Weights of a small transformer language model: biases.
Each number is 500 + 50 x the weight over its row's rms, rounded and kept within 0 to 999. Layers, rows and columns count from 0. Numbers have three digits each. The size before them is the row's rms in percent of the matrix's.

# up: layer 4 MLP up, 5120x640, rms 0.0229, rows 3078-3120, columns 320-479
# down: layer 4 MLP down (transposed), 5120x640, rms 0.0189, rows 3078-3119, columns 320-479
up3078 113:489486593476446514493453461516436560590426405549513595478484524463507592535502506468457492507357526462582570562585519453483518505459483485563537433372418513528538533561553571509497599550474531455398506528455438550490475527549456550510443527580500531439526480530466510508576458410482454461526497583515387518514506451373517494528471417495564524607578620480476490528564486367502511614521451605526573527483521512463489495490362489497427452452542348503462455567486474488532531507452470
down3078 114:465531432613500486536514525488469471527526476517440410535494457559423490515485525432486433537469383391453444465516540465553548512484463481462577477457457555453512461493488540567530578555500435545525453475631542472440548506437513560519472545509527535549572565522483456469533454522561629491551438543486450493569585455496494478490476469540523464563529480506518560501495513441479462414516446476404484544565514487458509450451518427509497562498607461533539506466549503560470474541476499
up3079 122:527558405536519406480475498525474526530595357484512488488476566391519511517531596516544512534465543553527461438421548451489551529531537549490572472508423476437553472457492469468511474381536541567492552487453535509565562515394476536520449645574443528478524475521428653526548503491444536522489404461522465497455460480576555445493514529624568533535583479485473456459530498343402570470486478652457474493507584496478518464525464488459389466504468487567568543505514444381496452466430535
down3079 137:465512517506489395523454577553463524399559463450590478481421468473487537550418519540512499469533431528539498519458476518535504398525453438479519484590524427517577561438494571486512547411487430543530507478655422457497458458556547524575442508430476571597536458439517498518483497538514403479481460515512508424536439499564528557485413510426519520509589485472478535500450516475498568437569377502389558466522506525505589550495429639501456549493499536486422440470467464526500565473447508
up3080 058:536499445435537469476491482455505434486592591583537533610539459500440543532563433480629490468460520454446606548469510496583487501404533580517522490439497451575590452541511434534532528468498510531436525532437530562506591496463485426548518538618509531502590492500558479461546541402482590472471501520557530512506521446603508521460481545506510419453549567483486476489522462515433511557487419479523502510534487528438576529541425457507470401583560535429444437512465557465548513534502519
down3080 024:510586368490415529428520532435454504512500521532553557527633516487433469524447490529536531531587494462553588599504555446474348438493519484453518426496499541511612533566526499438516439534550461482530444429575449493497447478556569487467525586471510450548500530534533555521545416470570548561462565467529555484488471567420519507474434554491561534492545451471546418513460513450533462491352445489518513387567511500424507541531471528426411485495541528502438487467479481534502584510464470
up3081 054:555604443453622533436454552509552555517398437490497513492551553473488458430433554468399544618416527389615476473499488412560436487477499455508629449451517403472564470411482516447485470503531566495428495496466422588393437524597528510364520553516547511494502432511538603454529553537420538457570490489505517497540614594562461501446464553505413479531570501625552528449546516491386411544547476472597484520484513518487530558462510425455552469427493598455467486470501611505405444470398446
down3081 021:506600578436522544496588462437452584426415455441532566521575534537584458456533491447558455386548530493537546536578496515491435459509560415452533487573436527476457437536511465478522564483519486560455565504451560541471520546543470494507453509412543501468495510519465514497450549521484548613513537550509470602508517536428534466547478565570436577446545510485528545483458528479452444545483398431583538584611495561478490508552557449550536451446558484424500497492438451431495428587506477
up3082 051:503517468476428435476508468466432540530548521569496496595472570496456429556485493506479562547415558449545497528465545452538529458447515442473610393484527456462509535479563548571459444519599556490484541519523516535481515495474521611535536468505500540437601461502512425520552580556515555402476502510557493558493467514534554425492427668526467489530491505498481497429556598473522580571465414480426561462579406492464519600442408556461502408520484537506428512527508498520525437545497516
down3082 018:495583428533478515503502504564418435469541590527484574504478570565560497577532552549442571546514535512460474407589508459496449597471529513455546516568547445404504434425528475492502489488565530520426519390506563509571489525543493513527463568519464437551484557401514532460440394542523452578469457504443431558524520500536451408470531549474513560562507537489527472475423491541483480446512409479572471560499576544542580538468462550582561539547505434567568552459470415435453540508428451
up3083 119:507547492593450538401434501507468476635570392529545529615616482510553426547513509318499532553485595445500516494512431519518555536449412508522476487416550433446552433608514495570574371445521521485425512508464495577517531470544473553492527521483499536404419547429546515513497519522380480439550404388529511489553511493435581440608505519580508506516431506475487505423478623407524478502495487514546369468511491406472491533579471379442547472538559455482452450441569444512506477455519598
down3083 130:428492486474517480495505538506425542497435560451515501404475499473585555465537543551546457462530442441476508465584513625427510509496501490492393506464448501478555619513519529454470577440539536550507515480564514459449511562472589464492607496552515500514433506545619487476555472473541534498536486559470503524490456476520377471583437520461469567404480461510460481476499512600559451592494451400546460539513519566506505515529479491578465527470533540435550456419585467563489499498502466
up3084 124:562513445549519452466479504475512626510533452523491560492549532449490500527525481474473456461466477494528479555504528435516469475547469426599528450556534526531516535471579356441498453531469616520489498496504545544420504405450526483532596507490473483382545409475496553567552477484517514436419560547558441566537589518605441538539495514563548482608549483512488526469512458471530539609565482494516485426502586504429501559469532492520515466511491457487471483475531531502563536491455527
down3084 158:475401485437539524531450442439607540465516562482533466472559525482482545516437610564543590506489568412548492559462532547599466470464546451480528485536520478523566386542485439494503562440475496494534449524486448501509485461523529421432494617558471487490456531511520528516496531533560536525552560425495467431619488641513447496411525488465547531419572480439509490471442500518501450508514497454449515473520460381543558525520482554452472478505494538507531457454473485413577449555577520
up3085 111:571554474544505549514472536509478490548433562468472509539512457466458498532500500485538529579449544542503417548489466611499430460422516499525537464421400454476411515476565541535491514431475497481488506405492515528572409467545547419507470533561521548455435559495607531556473501494424578558528552485445563452509518533561477449580512406532446530484415569475510479517489480546493516478524439476435515494540520425418548545523388394431549477488551545444494518521508498494556496465426605
down3085 115:599578557632489535603474476532492526471588462438479391444532478517491557463508573454386470512521598512435509546492380570527560548499405433436512524471450544425473519503545343504568452545510568496451524528419488499517564437523437485527529474485500506449486498513427573502455511546497433557427525512506553472511482428506429520523491526451564506486502438542530531457484454475524619547558484518417469507471535519418515474496564449456519478483469504520502555477581494505496492475436497
up3086 110:483492529508435421523542605514496545520477440553450469452631486544541540596583432511487552612545563366521640556564495606434558477476534487468495472485505538521535520505462484521452503477668564509420512514433473518515528417499507544470642545490502367423475510585499486571523498470512502513487462538447470468493593487532529507450476535521520515471540495546680482534473481536506599514381576551504485433525434485454524485473470485459499503560483482449460500521486551528508470517432556
down3086 106:383576491448538619461435403458533521530489495514493538513390478512457512478520616514458491429516464535483440452531504491430517558484608532480494438613526492536537500449515533480492548580444484562557533502598491456533598444447555499479503582419503539491529573489438467384457529509501529551550537465501497503564539590524460515475482532493450482551429469490539451447527436529519413495617510400456489594463420486405464491472494521513482399530482498473533460415463492475478553466487511
up3087 106:500550505503514328476471513484488451494454540525554452499535433520503488541637553480446451518478486466509504511546559474507446490507464545533505485490468526571539496532546463477487524536511475453436508500478512553518475449547506552545643496483471486481476521446534555438560516492458481620540586506484554513529602496513542468476445435481457496512535473545477495540571424555497579525512500484590422381535473541494535522517476428408491381519573541454465456465461554474585532527566534
down3087 097:500507493551527552502476524414527586518474494517565525609418467394513497493540448465516516467481492499439541525452569459526462439522575452448497561455583448565410537513506439495577460564538569540503544543580493472418500547490580501440487514446562495463483497539504524481558521419577464434485543473622474580522491504455443511503436565476482458564503554502441433469510498444543466468461509482561543432496531418593504516518524510493429520508559507593411553504486514545461435544522499
up3088 115:505486429500419475399502485564476533512507446542568444471494482480516480533501580482534558545460417452607395539517487449361473427431460397490547484543508461461595489527580456565481487490504480477503545454395433473524425485476516542439512510469609523455640454474445690469485510508443471491498462446553572508500545567479524510494517515481619500473541458576566515476441467453508414530464486422477482480543551490518547571511493464527399458490534483477530445580479575521458430510529515
down3088 111:550470517445547378502472361531573539464582580479542470449494467402462464470480510507491491484511541389547460481500437470502567537554464471496362459552599466586500407488507532570509598481441490490437494571470536534499537521614478463498549514540557521494522457472516519441587471548507397478543450405485572514527484488510529468515613644546585493485479481518540483498444550399482492474521503543514441509506485508470513532518561454439559435486481481473458480558507561500500547501510464
up3089 121:575507458547399547448486483431463542514467461439525544508477552444505503604493542398552431539505473509523430540563452404502492516521459472471533472540435487422478552534487490580442443480561536506465519521448507586468552467414557552472578491528499413414480512422541603574530441525425494397460544429527529497477421505450526571531491444512561557543503561457535490446504522459383393559552468535524492496515505413432431571515463517494477503522511429500501453490476444504464516551471555
down3089 132:453532538423473531470540393454421531464532509525610477443449527497562551531462577489483391431498585501508482511546510520440527464559524402570454390575589484489539577578492487542537459487519504508473548506514405509606409446542508469411521509534475560549566453488613601463489525479564481590438509548567513486500410517520523586447541559541451555452569503497472502561558592485466481346465491486467481527480553511559541432488457555492466578504515480500521538491559448454577501517445439
up3090 107:436539401520493528421412451431445613507534521499482583510507513468533553540530382503586607538479494418488442501531613472437547407496523461478458485505549487531452552552426551550553538570519599404477535537455498538490469437442559534489637471525550535463487438517481523524404450420515529480449483496542493428568536448449451516534524572438491480498553491497539436497509594522474515630555497479514516404522429433481620535527547522444378493493488530448529526460493549537422423549490465
down3090 113:499548522579457526595520528472481587634599468602591402501505508465460520455408511477515553465416502479517504484541432502469605482444362532527475419430553501418495646495572466369505497452544476418508588504537449500585494453502436528490544519522479503475444544468517520514578478510525539491480549423577573526518542484531513372504546523489508487429566478576540492518431504464556462440402460520537475510478484578534402447419507503534459571454430526551542503562443553466477567518450513
up3091 056:553528480437459374387476472472549510529524495491625503498403533440492469541502455483580550469442575515483475510461543481410542421370440502481682429501488511484537534564473551545546434488539542564482473440479594476491526513480563401521559440492582490422419483479514488529522508435505591466516470574524550489567496486384491559503548603519542504494537454455559476491539594457500516555522445469517511546534538412505524522572447567540511505545570403496472474511515502478472521561482560
down3091 026:437512448557381526421508508509564545456430496502479491438539485528595454517533556444478580447526472571498413485528508463566394497464525495456481560457483435506448515460460487563462511461533422574496460533577567615556567521465484472468463500610469532519492537583515535489540587528489499559635451599457533496517506457453417500493487406496459588445549502418445477482470464569489498489520514486544501572505633585610450484454522526451516526553460612625514553490532497486431508508470523
up3092 057:556461450503453551539459495456591524495471428475526546489612468486498484483539492511430491482404474512495476492487492534500527495441652498495554417558453496613649516510572540584613459470405539495536566582454427577523496481442536508474446507494526424477542516615537574477522494578508514456448559465464473582542489441535478573494453573478480519533467553513452436492519530506438535499430520595527451467572510497527580486542485478515490601494550482464489584438467509433475366569592547
down3092 021:512564470477568493476479501497500500526409503499535501506515522459477456381536540516391504548420577623523480521472578536469512473539532430530438595492382496519533456597581517501494449531439505462462526455527453544474515572507516462446454497518492486471591480451509527498497548501405601617487558543466489598495498494445458499494540561495491497481481462488411532422485502562505571436421538565461394457509439494467536531478532512503468621423564476434487473567406567426525488528427537
up3093 100:497510477538553509494528595474585495460460519546585482614509434520441426473510438472587483552428551490463452441482521457500556500436538575541461508507441547467476487563528499517588542448498553452457472575401395493569542537568561480577580565540523468491475520475633490481513490475488516490477492446536560560527450498517609446566509526524460414518488453487514579510564511491464458482571423477557541557517384459515541518511500448562514530491621478514454450477509422460449461542458477
down3093 107:569532508487472479586492426531412442502421518571435545483662475473369413488500510493564591523496443460592577460448445473500475514480474561497391576544490573495468389560476516475452532425506548564522493510600499554532567478457548404540537607502450466571447470479482491605558438458394518563487506507603488509574583597555509490452527528550526407512448496582587513425453486500552505480462533428527424558374436486452548414429585475557467393516606523541473471419486532452507482501512457
up3094 116:516527537447426425460497518519514592547515394470538478513462513465536549554612508510455482532454475504619414499559475583546556482490441531464570500532520542421530532531444527453417407564577521571564512569419515545458513475518532601502443384495521514403477474466479487559474504560523518514430538547541518512552534566542488608505490489519561502479551463466581518482432432472386407575507459498496396560485498508482623537453446529554394429498493443524494510445487449518388452547435519
down3094 120:515509531464486558444500459467472431397494541547494495564507531489391516430338461499518454475517442489460508443501419515535476508516528468500478447521571505386505465549581486435484540440587516442473494569575565479574438492558487461475593584535502494512516500470651465503543502501505518534458533445491478483438423492512542541517505516554464494482503491431537576595583660514538704444544442584518501561536565565478467523468486499416448439515477431439630456501496490465518562405454479
up3095 134:487537533528515522471469539455509528533415507448482518537462467484503472477454523576445628423440502519529537525345547490560492498550583623512466477552547459466595442504517433489437515541515583487456512455565536531501423565426627492491487598446486485505503474547491512505570514474497531481456491479503488547471490537482453434475433587621461530507595561615542527541433491494518659568458487536495496397531521446480554461476466529469452484523459450506498539494514444438483526523518571
down3095 129:361479470479458465523489461499589492417520554528533460494417483476497477560526530450513510515503453441496584500452468401545592538535438524422466572429586431506529511491514523559496545476471555497481549601547646399398488484588460500455518438475507602527503456453440451471459563492498515478424496554570571605496516445511454414445594432544427506471422529589487449679419495486464524480517413521568513550429548526529480535500534497588442511518485528501528535518511472457533537525608530
up3096 058:514432483584425412455493529462507436493500396501512518550506442546515581537560573483484515507417524537478527473477521573436510449516486499496549399485510535636595437509438481576564471420640543493507467501419503537505487545528550461541522546525523509402552535497477529523513532367522460426432462520473542563585529443416481477486444532516484464497452517536574454442574534508520490490516466458538436512501538494446491538514452446496485461422517449479447454437517541531392498608532576
down3096 025:440501485545497487423525526522506593426564524542463538430489484516492527509522512531485467503582486439487492476539555467569514428511475451471524515440535508448446415436545532416471536444590481450508518515450609535480480441475603448465488518505474515507419523408526479483515443596530509574557627433498508498610588510551564475436557492506490578483430514513473537520546528549469515422461403451473437528513475471541504538560542493409458469451464548492524460634439475485453481508494426
up3097 067:428565489380431512390549500446572456543486510468501532500497544486466503475573429533509508581534417505471572553515563552552494531489476582517544455476544467499495549563433548555561514558573560572507554496532605472524440566532469536583504468582549486499530451451466558488503455506461571519367477537513507574483516449574573416465480541509556552479514512598497499483494486393561475494460459582462574384512361469432477537504535482493451445428609399371469491481508449499462506534483469
down3097 042:452494536535583508452538525544480500511485459589471525558578549518532374492527465427574473581455426452517509559520473454505432532546455501593439493533449519510421554438498423416472506518423433420458475515510475475491588459537452450527579531548512478513463515460522458498545594549433513512473514450498524537552564456479536487462473441505573422477496533522421514552508405460507526418507482443410388502479454424442537545572563441505416444442560465462478518487466666580480417513529482
up3098 120:550428519564417495548525548483579415464486477550529412500485649516476482493485552559405545497490513519569467476483520452471493411479502539431449451464479545505561562435547576482541475415647448609424548488596360464621546415551484525544492517547534497545506538494526509487570537578439471544525550570435520487457508422629442484539511471439527454371521521497482440501487386509422527558488484516517564584512526551425414583459388521486478430465491505530520524472522523525510447460466462
down3098 118:478519511476514505559536505573479510501446485489564415424502556530491476458509600536501482514540445481591433428511489474573581543524409490486521548476412474454463416447427508430437508365539479460499414579551627517488476558566462536498506483534497565531468543425469386467529448551521430502488466450546503543518542552481490548547529356485441566507465563539490479588510372534454368374553510418503552514487450546408466561557439559469555475496542574436457480547470479454592500546506510
up3099 113:511561411536552453517427495519543474489482599470526487462505573480557528533533533438444502535548608468484496464437521518538553439559485427509488467465522528502502533491443541478527515635457561509528529488514436548484541474599446442525571526449558487452509451475550503470466463504507517518533515532480503541570498595540489567417498585502401435521533495531489474396468532512534447596587563494493524469476390456405386601596431541507506462567515510550401496408411482573484528492500536
down3099 119:541425571423395460449514532537545606547412506453523566469482540489479492517499474542562394420536482470460585464526493499451435575570433509509477364532466458486531465558580599506469501405465594453482509512412481487448447511468562433479508469501499534301515489470515525459588456450481450547591498466567480517546607516443525392463474488475518524508503488439594489493515414397537427435528509581449493517445424489500572394505502509516544514521540478435442439472540452492575484575502475
up3100 114:586426513529498490407538459519553563536510464498521485571581484446466519447468594444510479496526477558527575548515501495509542453521519496414423506513542477461566490499466604472511443604489522548478595492505470515436538542464457497514494571437495450488427505530537483415508607550538498485444543488509454625477476556492488487552388503536547417527547488588562547509551562501483439476467542580565455483518549500516515552556519572504470479515471375500458529501450511505489476617462486
down3100 122:573558604474517518506535597426521503455557362432411423514487552453446596569510508475523501447535515491478514495423501549430404461562428515488487481588562431513473500508417528541484522444497461497478464512572537532464518514533472466524493552447539561467478439444464499527558406521451526586402580552473503545417588545503624515386501541512511527564501469488541449434491469510510508532528483511599477464451395515485454467537497588519480476517521537517427563428470474469579423480561443
up3101 099:476451473486525461415523549522497547506486497546580458533498494417476509436447491536504485497502499472441497487487566406476528501510572530465468533469596555512456428533489518539517427530522503462516470474407470579583397542493506546488600577476551426453409503424516553421600576508441526515492517509457509512483532512605479552509447419581488518526553529420505489513519530496499546545534475510582513552529555463515522498631555522438487418564565504550522393436492473479438593579526514
down3101 088:559481464470505491605478458637557454476458518535544548526446523493485509487534468505426484484430482547573526479505615547438499514517488455603591529484467508493562600497524494542544541605420490528537433491548445531477475564473558471460464465576451540500481466550519412541519513525502519578512467464539461560548501539449525551608485507543444551474425610489446432484524402500468455502522480466510456560470469561467469515389482444418487492533436517484486461422507529536477456396539505
up3102 115:486535495494530411480536467526595421543520536532544446572464487514416538520516523480496511519527589524493532473513493480513482429520567455473474474563533492492531547498515520524522403426495476447511492449507514468509407599567422530474550467468520435463377451571524491503521480489427462449504528526452419438471527472448507548508503438534538547475542500527547440556435561412510577532450546540522434546506542537533517517574483448422435373504560416578518436494511627490598424506532547
down3102 122:395588509516462515477495515530469505531496459475567558540467473444496512448492539411445485534514481538515477544457526414531403504452554407469541462614439481460486452510467521429488482508496509470605513484456449445520530516495482546571497491435554409416539485641526484497441460449443469557558488546536413487595557531551446521591546523476463430484471503557465516466377495536468460573544587465537545531533441476545503469484494493535450471445582455454470503452484520459388545521590540
up3103 119:482563438514541448510474545443538406526622480490536586487465543495494406507602502524567494414494484519508425464395524513536446552422464440483557487524521522516491488370410573583478483530481479457449651499510518454489499494561518463458464515531511493551485498428543534496450504577517584584496484539507460510564479549604582443486531497525428467463528421530506443334454537479453427508617443448479501530501488494470516461510542509584518467488566506509528532472448494553463425525457529
down3103 127:459419520465542475476542484494516411404500526507444533544509468383475455585541420467495475511532455543566438569521439394549447548556524501511412453593563481445400505389397531534531435502426488538588440502476488462444456527470527457462540488509458505535558583469547576525415548599535509464527510504477487496545474483534526474484621543498458565605512482402460483453468464507387490522543456497477511496494455479548540424486503548481479479432592561458461615482517546546491557448451484
up3104 123:391525399383428486501514544484446462488484476359474524514473549477467501530530546522432568436542450400477414461434630511515433499556474578544473462430482518492450511466480561544499510563507477489495403425516587452514498531524506493534573498457496531442471553404499534496533447445522550564475550630457494528550459555497597540528476456475431459586552537426493465412502474468490552613546440501559563484471444507361554457479499549519498472503446495475488512428430500498482427573410459
down3104 124:501528553547529458463496480521520544414502485563522483475474499475544428439537517478549587573482438490484570479396523502519550435462492476627474564498494447475506498529626512495502472507528499509576541574501467506511583446467529544371536552468496525505550507551495511503579498425599536428393460464453390487351502517385417477503440509503590462508476555487483452573440446420400550479520401485504447473486597453414509527558474506446492535491499491549552483509362522496573563519535502
up3105 105:448506419566413448556406601522451372515552438535505474472505548505534540589533442448507488444528513517508486439478498535476458477490446439509502483518479527471562551445541477596445538497479493468493501482493363499415519428473494488506503494546543429491530535427455562423584528452467556550483453501503381561578416445439521483341548517500530590545519537514493524419485443532506452569492505516474510417509345447441509612470477548551495428449472455538461522481553490579444435511479519
down3105 101:550494500385591464485480524487458500573489587438478589467570536553400491498430490469452433577595460525462556560368541483508422474469428638560419469421552534547468456502558446533463512510466505493499448623409547486587523486604457551384454524490499502501446457561583486438451530468416504421494533538482474435429550545491319515580455492468503413521364492453450440487432534453530519455486493427431476478539511540452499514521490505524495530486528437479569465487522476530536501535512408
up3106 116:488456540504514594473525546484488561538546487541531547524533543497457507504498518507437580593461593503505503472563551488457466451491499474438545548411574533491476592538441525519514442523549492553542513549411497497650464445502423449572531469617526492513441530450523533529471464530459509524513554516435416472520483453510474588571531480467463521515546503448482491490489447543465477571484503492540534450486540460521473468510417427492464461496484553483533583420474525424473493522426546
down3106 118:499435532579527496518508511481533487513492537527486573541630466538484466495541524456529529473497640483506538514506442453541531489570395562598464501459520549499567445502503492547588542494397571435480468556546495536462534562465494517561493518562480528449540447516453470530574469533511477465479386489551499578440494546555541503529518458494496423490488567586484420481524472453491506469524473571500482470468543536516422501485620452414419502496482487458445460547464476467403378546597456
up3107 056:550510555514452460470485547514566457582585438422516548567533611409503451501548465495580516515496537471585547537528538601533400508460529478458485442479437489513557433533494549520512533533506573535453500435519457485469535521534589480566597536448569424527402437454436526442544504513592511488503511425466477522615529480463510513514495506546476419533582517508531469460549470390465482561506485551529515458515460484486438520529487540536376470530514462428460536454361567442523487488500487
down3107 027:545453517612594493627464495495467570453430554525373500502534409417493564490491469466500485518538512555547516506422507492467540589544498473462562450569479475451462513480424536508511482458460478367416539504478449555473370566524532449423413434538545421496542384472542425574447414489572532443529455474467385490498496553579433455573546508440557522444503455493452466574502430545489493463500479381477462493531519444564612531471469517549510526510448564544480476500570453540419469452603495
up3108 106:547624528582454578435505532462509425542562512462528457663509487476397505523525493427571537459534518460469506541469532420521526486495581494553437553402488416606494495544505477496519545481601580494514525449458542514437484495472511438447489516433505534484412466446539526546526528428469521531554519414509438496491611554345554509594458627599491534509449514573500448503537596469529589508470484514499489439587408379464506524548572492494463519452463464495371567490519533512539446471550534
down3108 113:510493550486541509603484390486410440461509515475548500529586493515490498445547466503548568590468439507467510465584523541478487402461491352565495526467469463593516616605533427539567511449521501544504521485535530560444546547514497528474460480537496590502452494489393470492553603498488563494585490469537502591584454532472491446615558538465498490467480537447469488455530502457489440436472406519482443561474401488566437592600514436487575519454513486434506444452460534545525532571612550
up3109 055:596424502547511448435499511516556560594477428486497507598543516456503496539471511482498569515486565454548541436522487507455489464464502445509529443482389458489475533565488593613569516485610500551483492577553411486518384524492526509549470541516501525543537458536475575533511521452499529514522473500533522529568542531496490502447467571448491466502555500574606476416606473441564546501469487518574488484488579547519514568518429462507403449493529425459436402440385525553518462581432471
down3109 015:468507504499509585499548454545533485501538568498482594542539522501570591611501414438543473410500515504404555510490418517480559545600528500483575454451476469539438535485520467564562478557492499571442583450500573525420637403473444532466517518504545432509478385495408549457443564564465412476452502511511491486596476452506521544506455440504581496532575493414468548617477501464500536422632507541518482500450445491444479546501557482560540480520471546525465481542479499582478500534563514
up3110 064:468466511443517483478541542439539534464505462515587585590508583518403504567420542423623569507577557563482576523477532492480465534422489491472525467477495513472440518504447420579579494497540514590433560541516454548497503479421396517567492519568549509477481410526452473469596495495475507454449488445492491522551575576562516524507411480522528504491472463532623444412550445582464510440487487533503505442592422408435525548517563449455512524404550403491453448439516510490441523575450482
down3110 034:476543507502483523377487618455475515444419440503412415464405556497547504562562552492524526496473455490557563512610431571475510513504477470485525524521472584507427465507484582536532449559635450509467624479491444537471536433568433503495583446580433511526535406497577476493506507589508594555480513488502532395476512577462531486455516557522540434481491441418533484438526481493431453501524485491486570452524499558464524465431522542528444561508486412507499550488459493528521467617443562
up3111 057:511490495487527509417472515438478541531432472489512541461633537494441522538462406446586491585512561452530432428428534399515497518434590584540479418496472589436496480506542486514589432418548536542486482466506396429491475475464476526551462548492504518547503479478495537568466554468456536479428506474511434501571539510460510482423433518483500420611480537435540440428516523529457478561586433581491559427497471579497450539570482558507498434529536451527495494500376522530467487606509429
down3111 018:546426472544514501521464481553600508420578513447584611413523510459437572490463502519535514577469501411363527456546522475511529427493366460524381515516498475513476423493510408393558447588473486528491433455492492505439478445494471394479460553470356536565478499467460408533526555466634492618421530477509567454426555539487456466505525555530472450501379442606473496517513462464505484488504593424538502463551421485489498527505442527489516483577521574463551473454499441512502505511485433
up3112 128:476550533517541573477478519498563471536470450479569474545458511533417467418502514505472513507441590537605553507554488461418473520488501428494462534364516572494461587489467553539551534497491505564529508532501470569428456489506494514594456494545587501536405507486521567511497669553514623481436498584450416554668492577530586476473487553694525492543478548459476482536564561549549542490481453516555547549511389533494466579472480450565519498442484493518395439445523444560439343502468512
down3112 141:481504501511511462468465451552474421471475557432487515424508488511513564569599491533515428383496498638497510554466492558455428536490523477493461552527517511520465458447508496459533598496497503515512431588498555464452497603527481540588521627607483486530545503601460484541454511478499478559513483490533420578496489443533499420475422514520462442523483590590511551543573484451488546467569495528533467506536473537514462426510539484500573512470555461608536552508543607459485450501509519
up3113 111:478470381502554458432481478438454545609451472469464544466504590439491501448570491588496496478475556466444558500437544487513481535472498557498509442567499455505471486482459661527526516525455498517577499525533567523533639530506424448487565589579513540523518514487538485507437450462507475521550505470513478564608635407548380441473431564445386511605461480551504425428530402495515526608584456548490554434532464466430471435468400542535499491504446449501505552434486508491467485456486524
down3113 119:538468485565478451511489411564516520527450524556494452533493498478509479526430557393508459543565538478432453571445444450555526442529429473443499399468526437506518494426570568598530420457493561459552464575439542431458528460526569474428484476483430540496528493418418535518536524588521460393511580470553540494503523611444474501520512509517526541470569510477434547464532512579448434504483578484460614480449507526430483463510463480433558541453435500380416506549440501501524500518592538
up3114 107:497534519509478459507436474425505471541579516438492528507448576470393435451492399463568513524521440538468489517413467500440459498440581504525536445537451407538467564520518547595641534529453477484485439403561533559530447461543521472533470558454540549536449547533468539539471454436485527574473581532544440497591547416443520479630484502532413425466484501479526452482579479503473567463518427525489419441558386479430578544574459550528488540486554491399418506502459496510509489482459494
down3114 111:491528425439539472483515476467494430444516465455459455520420556522546424437502429460543471458457454463528511440609489528493441553562640458472482514516483511529378492511538378461512505555434474432470434487596574508483433532581510434531412432490545417588521512566504461523463490535624512597451446522546530455552442477557585612485537542514447462499511521590520458508540554518483511472543467454471495558448470517512596497505525423504485440493504436442583572512483495510521561556398585
up3115 115:481615350462494498481549529422547480537541452452493468499508476498518543510485488495520553534483462455542535503422556517548513483420498480517513386468454490526598459522562456473498548425520504555480512453513436542597562467468488502588547494581499424467554507530505548459540527459443510512499486446492599470461519444525524485509504490517469483485499540559580499513527510464402478493438463564491411493520558477494403463479506480487423479446514439446524488490530415404465506467431501
down3115 117:489516593464409410516423487568446507446502489441470565540510528434478578416493484475480590526538528577624359512516459588534499487410425517537570515563522453538459526528556583519601618492488452438528466490503508402569544429442513587518492506445469551563481435532512537453541479405539439412532523533587435534480461437484453490509469554496602437432529368567518466511464460522508543510517441461484487408545550544508556569495510475520533562509507568451507461391516483536433525514413540
up3116 053:495486511502427475509473534486491429555495521468470512528539550532432459497526477538547575488466399568541495548586572466476473481495552586500580464541502560351524525573608458605478512513532558546596505446486496515499533551458470539501559539442490552431401479489495380515488571491474565485564544437505438541586518485447532529513515560511472534500496466500549405439493469456466462503429490502533511508549489526493553540581504502485488472472490461512519462479526517421511428423472460
down3116 021:501513543462490537567590461545530497410516550496447506515468466481553527538461570517556520461532499495550399520397452536463453618442615591532545528512534425497440413490574569556505548520465585537438509386499528495493401519454504483400551469538558452490506517516535603442517427488499479485489502387471506546381436506527493494513587497492550475415520611488428529401520537575513536470532500524523525459503616450478539515587433439566454534469493547449568562576477535516523487486541507
up3117 108:547550426500501525540484504467527492470425499432494549535471553529488511482573414436526517538486513500541472536522452461405477521531654590540471496511417498441447547526430600562528561577507543558526438506542453505483574388587481580461427555537563386469481403400466522570408451478461538350490479605470490596486485589490538495535510558497499497455505542425520472372508437505517479527542427502503405507472501496467430533481518414520456570425538444510401479541435511422520393526499463
down3117 101:403481537454551507508527465378589553505601542432494478436502519472481494464550452497593495563547438554479511526424609484502505432479525532431515485594448479477496473480478428465572475560449429557541489542555448509517535445609523506432471487494551463552547423573370473468391454499484546572518453566434450482582512517523510414396464618523526478501497443525511515554521565531584409454521504530457434468527447451393532528468608524470446538468438455461491487482414496473543487506474527
up3118 052:467470485497522507465439467462432478561494456529562480509408488461577451442435408546568539488445520509466555521504575487531494502488513563470485515526434482537483542505426533545484531526602552517404500422510398510537549474418547461467625537547550489568511560486430433453601446477488511462496479516459477507518506495429567501506431483509421451489528594543468401441580571537494540467516457402604416467629534524491496547483520438511441452495480401526447468431405505562486447455456515
down3118 015:459537491494483422519451496493498536553461486551568520413584558485494458522466396581459554486525466511487491472512437568547592374565415426609452498563433483550501408462544467462569585562470479406569473567482501480429422442510469475467436484464435480491408474451523558498454468452537475527501392500553514524530508497526526525443519508511447448485411438485475429430519448440531478437545498520463424432565441460511421480525507488533444513417478441414470415449455502538555476564544502
up3119 060:519490442570485500419517515537495519542534460484534493511413456506543474461483492497599542508489534554532484562506571438373502511416562591471484451444424518535480432506551515506534417568569491559455486489508494451529562388457503594523437600514560595480475425504501543552478504522521484504492428411482486560620497488526581517542406551562459528611523619515537470394613505412540456493500475503602521433542539456424537660537443597422524496553529468444482448415432527453475516529430504
down3119 029:470533504592475537451511551496505547632491531432485545480478523457525540478490493505495519442507552498446445495541521518463443496458527530484463510556488433477504457483499484488446523430501460424416511505502465550504437467514528495475499587423394416475462660504446503583589524555521458490503474483470389518561413572579456431521581510470601582547610558464544486526437514491417493471335555552520486549472557615496556500434440550475466543506450464514495479518502571499391559439483412
up3120 056:571522428452419525545498514428534492579462464472526511565528499440540493471584500501562476491440455487576437496497522488432498484436512482572514447542458469485606446520506499570498440474531534507458500487510475588567419503635535521533546627545547496490402512541505523466556480541335517501453429494533504533556455461474593528478480471466477397483475545526535536471445471353538540531529483472478495480566518484476538498558485443482525461568508417470444475412496395449373526530474506